config.toml
activation = "tanh_gelu"
norm_place = "pre"
norm_eps = 1e-05
attn_scale = 0.125
bias = "all"
tie_embeddings = true
init_std_o = 0.00523
init_std_down = 0.00261
optimizer = "adamw"
lr = 0.000682
schedule = "wsd"
decay_fraction = 1.0
final_lr_fraction = 0.05
train_tokens = 727500000
steps = 5551
Each number is 128 + 32 x the weight over its row's rms, rounded and kept within 0 to 255. Layers, rows and columns count from 0. The size above them is the row's rms in percent of the matrix's.

# layer 2 MLP down (transposed), 3072x768, rms 0.0185, rows 3010-3016, columns 0-95
size [104 107  92  73 104  79  89]
[[196 131 163 155 138 146 173 106 161  27 159 126 100 104 133  95 152 114 157  46 122 133  97 180 133 114 110  42 158 124 116 171 154 156 111 173 149  78 131 107 145 134 142 100  72 123 127 114 102 126 129 105  84 130 128 144  98 101 128 138 119 157 127 197 132 156 140 129 115 178 114 149 159  99 119 139  66 119  79 125  89 109 152 135 147 101 152 207 134  91 143 123 161  89 138 209]
 [130 129 111 120  98  97  83 142  94  61  74 103  95 152 107 152  93  66  83 139 103 158  62 145 131 107 160 132  98 101 156 174 114 131 130 112 103 107 148 134 111  72  88 142 124 116 180 122 109 141 133  88 136  98 113 142 121 142 138  75 131 146 105 124 111 169  99  88 135 135 147 184 122 183 116 195 102 143 119 114  98 114 112 129 112  80 163 127 156 136 156  85  58 137 145 133]
 [152  62 112 102 148 185 105  74 145 180 138 119  84 114 139  95  97 165 140 127 120 138 164  93 173 105 129  86 156 123  92 123 132 122  65 158  82 127 132 104  71 139  77 147 138  89 124  91 119 126 125 202 132  85 191 126 146  93 115  94 119 120  84 141 137 107  88 120 153 156 156  67 167 189 146  99  58 146  68 161 109 132  75 103 119 108 116  64 103 118 171 113 108 160 133 114]
 [124 112 162 156  87 173 162 133  89 108  93 100 133 161 116 124 132 113 158  99 149  98 178 165 114 129 136 134  76 134  77 157 132  55 149  55 140 154 145 161 170 101  94 116 161  87 154 138 137  77 130  79 185 150 165 154 155 141 115  94  93 121 115 133 118 189  94 132 148  65 126 165 139 120 174 151 177 159 133  91 138  86 118 145  53 166  91 149 130 129 124 124  43 120 109 139]
 [135 126 132 106 110 144 142  90 155 193 118 125 132 166 118 114 151 179 155 122 122 168 179 137 129 185 117 181  97 200  82  82 131 155 159 153 114  99 123  74 117 129 168 103 113  98  79 126 114 121 124 117 198 149  95 178 109 103 113 177  85 122 122  88 106 165 146 171  81 142 107  93  98 146 130 146  72 132 101 138 106 102  79 138 103  58 186 117  83 147 133 116  94 106 167 139]
 [125  84  87 115 135 132 151 167 132  72 112 183 137 113 108 113 187 112 111 100 129 114 191 126 120  64 113 154 173  64 116 107 146 140 164 129 108 137 112 130  91 144 136 144 159 146 123 133 134 155  93 145 102 160  71 117 134 132 119 173 128  79 123 164  98 133 107 123 169 117 143  82 135  83 138 116  99 144 153 142 138 150 167 127 145 147 140 122 111 128 145 116 107 151 106 185]
 [109 131 132 126 128 133  84  73 177 202 172 155 163 152 134 160  57 116 158 105  86 154 186 171 186 110  97 158  85  73 126 128  78 147 137 119 186 149  86 112 112 109  88 140 178  87  76 117 135  97 167 108 153 143 101 173 202 120 101 146 124 131 118 156 105 199 137 171 154 146 168 192 111 109 138 160 145  92 126 134 112 167  88  96  97 110 109  99 100 114 144 124 107 121 151 163]]
# layer 2 MLP up, 3072x768, rms 0.0322, rows 3011-3017, columns 0-95
size [103 100  97  98  91  86  90]
[[140 102 144 118 142 175 121 162 133 121 166 126 178 106 176  75 134 124 155 135  60 120  68 118  71 120 153 135 103  99  78 125 138 134 164 142 145 160 158 183 173 148 111 130 184 116 108  88 180 145 127 142 115 112  86 165 153 133 117 147 161 105 124 126 181 149 110 134 165 117 131  91 134 122 137 118  92 145 110 104 155 105 138  94 123 109 151 167 145 125 134 116 113 158 116 131]
 [119 126 123 156 168 127 145 123 116 120 134  94  90 111 122 111 156 133 162  92 143  95 110 142 154 125 141  80 106 169 110 156 113 151 173 105 174 132 155 137 158 164 160 169 103 154 167  95  94  92 153 118 216 123 171 192 109 107 106  77  88 189  97  79 128 155 163 174 146  81 146 128 160 105  92 161 163  66 152 197 108 107  92 180 177 132  62 119 121 184 133 156 154 146 192 109]
 [ 92 100 143 149 101 120 117 140 131 142 113 122  74 141 117 136 124 112 143 105  99 141 193 156 141 132 133 145 122 116  60 169  72 101 183 100 125 130 138 170 152 146 105 127 200 110 137 125 111  88 166 140 151 145 105 149 178  99 145  75 108 101 121  84 119 223  99  89 125  75  98 111 179  97 144 193 192 167 150 151 141  95 113 142 104 127 108 138 150 114 128 109  91  95 123 154]
 [182  87 137 135  87 140 187 169  93 137  97 162  82 176 149 108 185 146 138  83  70 106 105 147 160 137 202 127 135 112  79 134 125  86 132 144 150  98  85 174 115 135  97 118 120 142  92 138 148 122 157 143 155 141 136 163 151  47 137 150 102 134 109 137 184 158  99 175 159 109 148 121 131 108 158 197 109  89 134 185 120 129 103 148 170  82 143 144 130 120 136 162 125  83 177 115]
 [ 72  82 131 118  72  98 122  97 110 157  97 160 148  85 140  95 114 102  98 133 120  72  91 111  94  65  91 174 111 170 155 135 150 103 234 115 143 181 104 144 137 138  59  73 113 137 135 177 143 130 190 115 184 119  68 103 155 138 152  93 153 126 117 132 189 101 108 144  69 154  71 126 135 153 181 110 154 217 150 118 111 175  95 136 133 212 193 106 125 109 124 174 101 160 197 205]
 [139  85 157 109 106 121  76 139  67 162 170  98  75 164  95 173 134  82 115 120  71 142 171 177 153 126 143 122 115 130 113 117 197  81 179 116 126 153 153  94 116 123 164 114 125  84 165 137 126 168 106 128  90 190  78  87 158 110 113 128  78 104 141 149 110 132 164 111 182 140 105 138 136 134  91 179 170  50 194 117 164 165 158 135  65 127 144 112 132 188  92 131  72 106 133 118]
 [ 77 129 134 170 126 165 191  90  86 157  94 168 150 172 151 155 108 127 103 172 125 134  99 149 114  96 155 150 113 116 171 109 140  80 177  90 175 151  80 184 138 109 130 105 144 161 108 100 107 127 139  94 127 116 169 127 114 113 118 150 106  85  93  55  86 140 111 137 123 107 164 143 120 133 154 171  90 173 222  79 114 179 112 141  30 155 131  83  90 149 135 118 153 163 146 112]]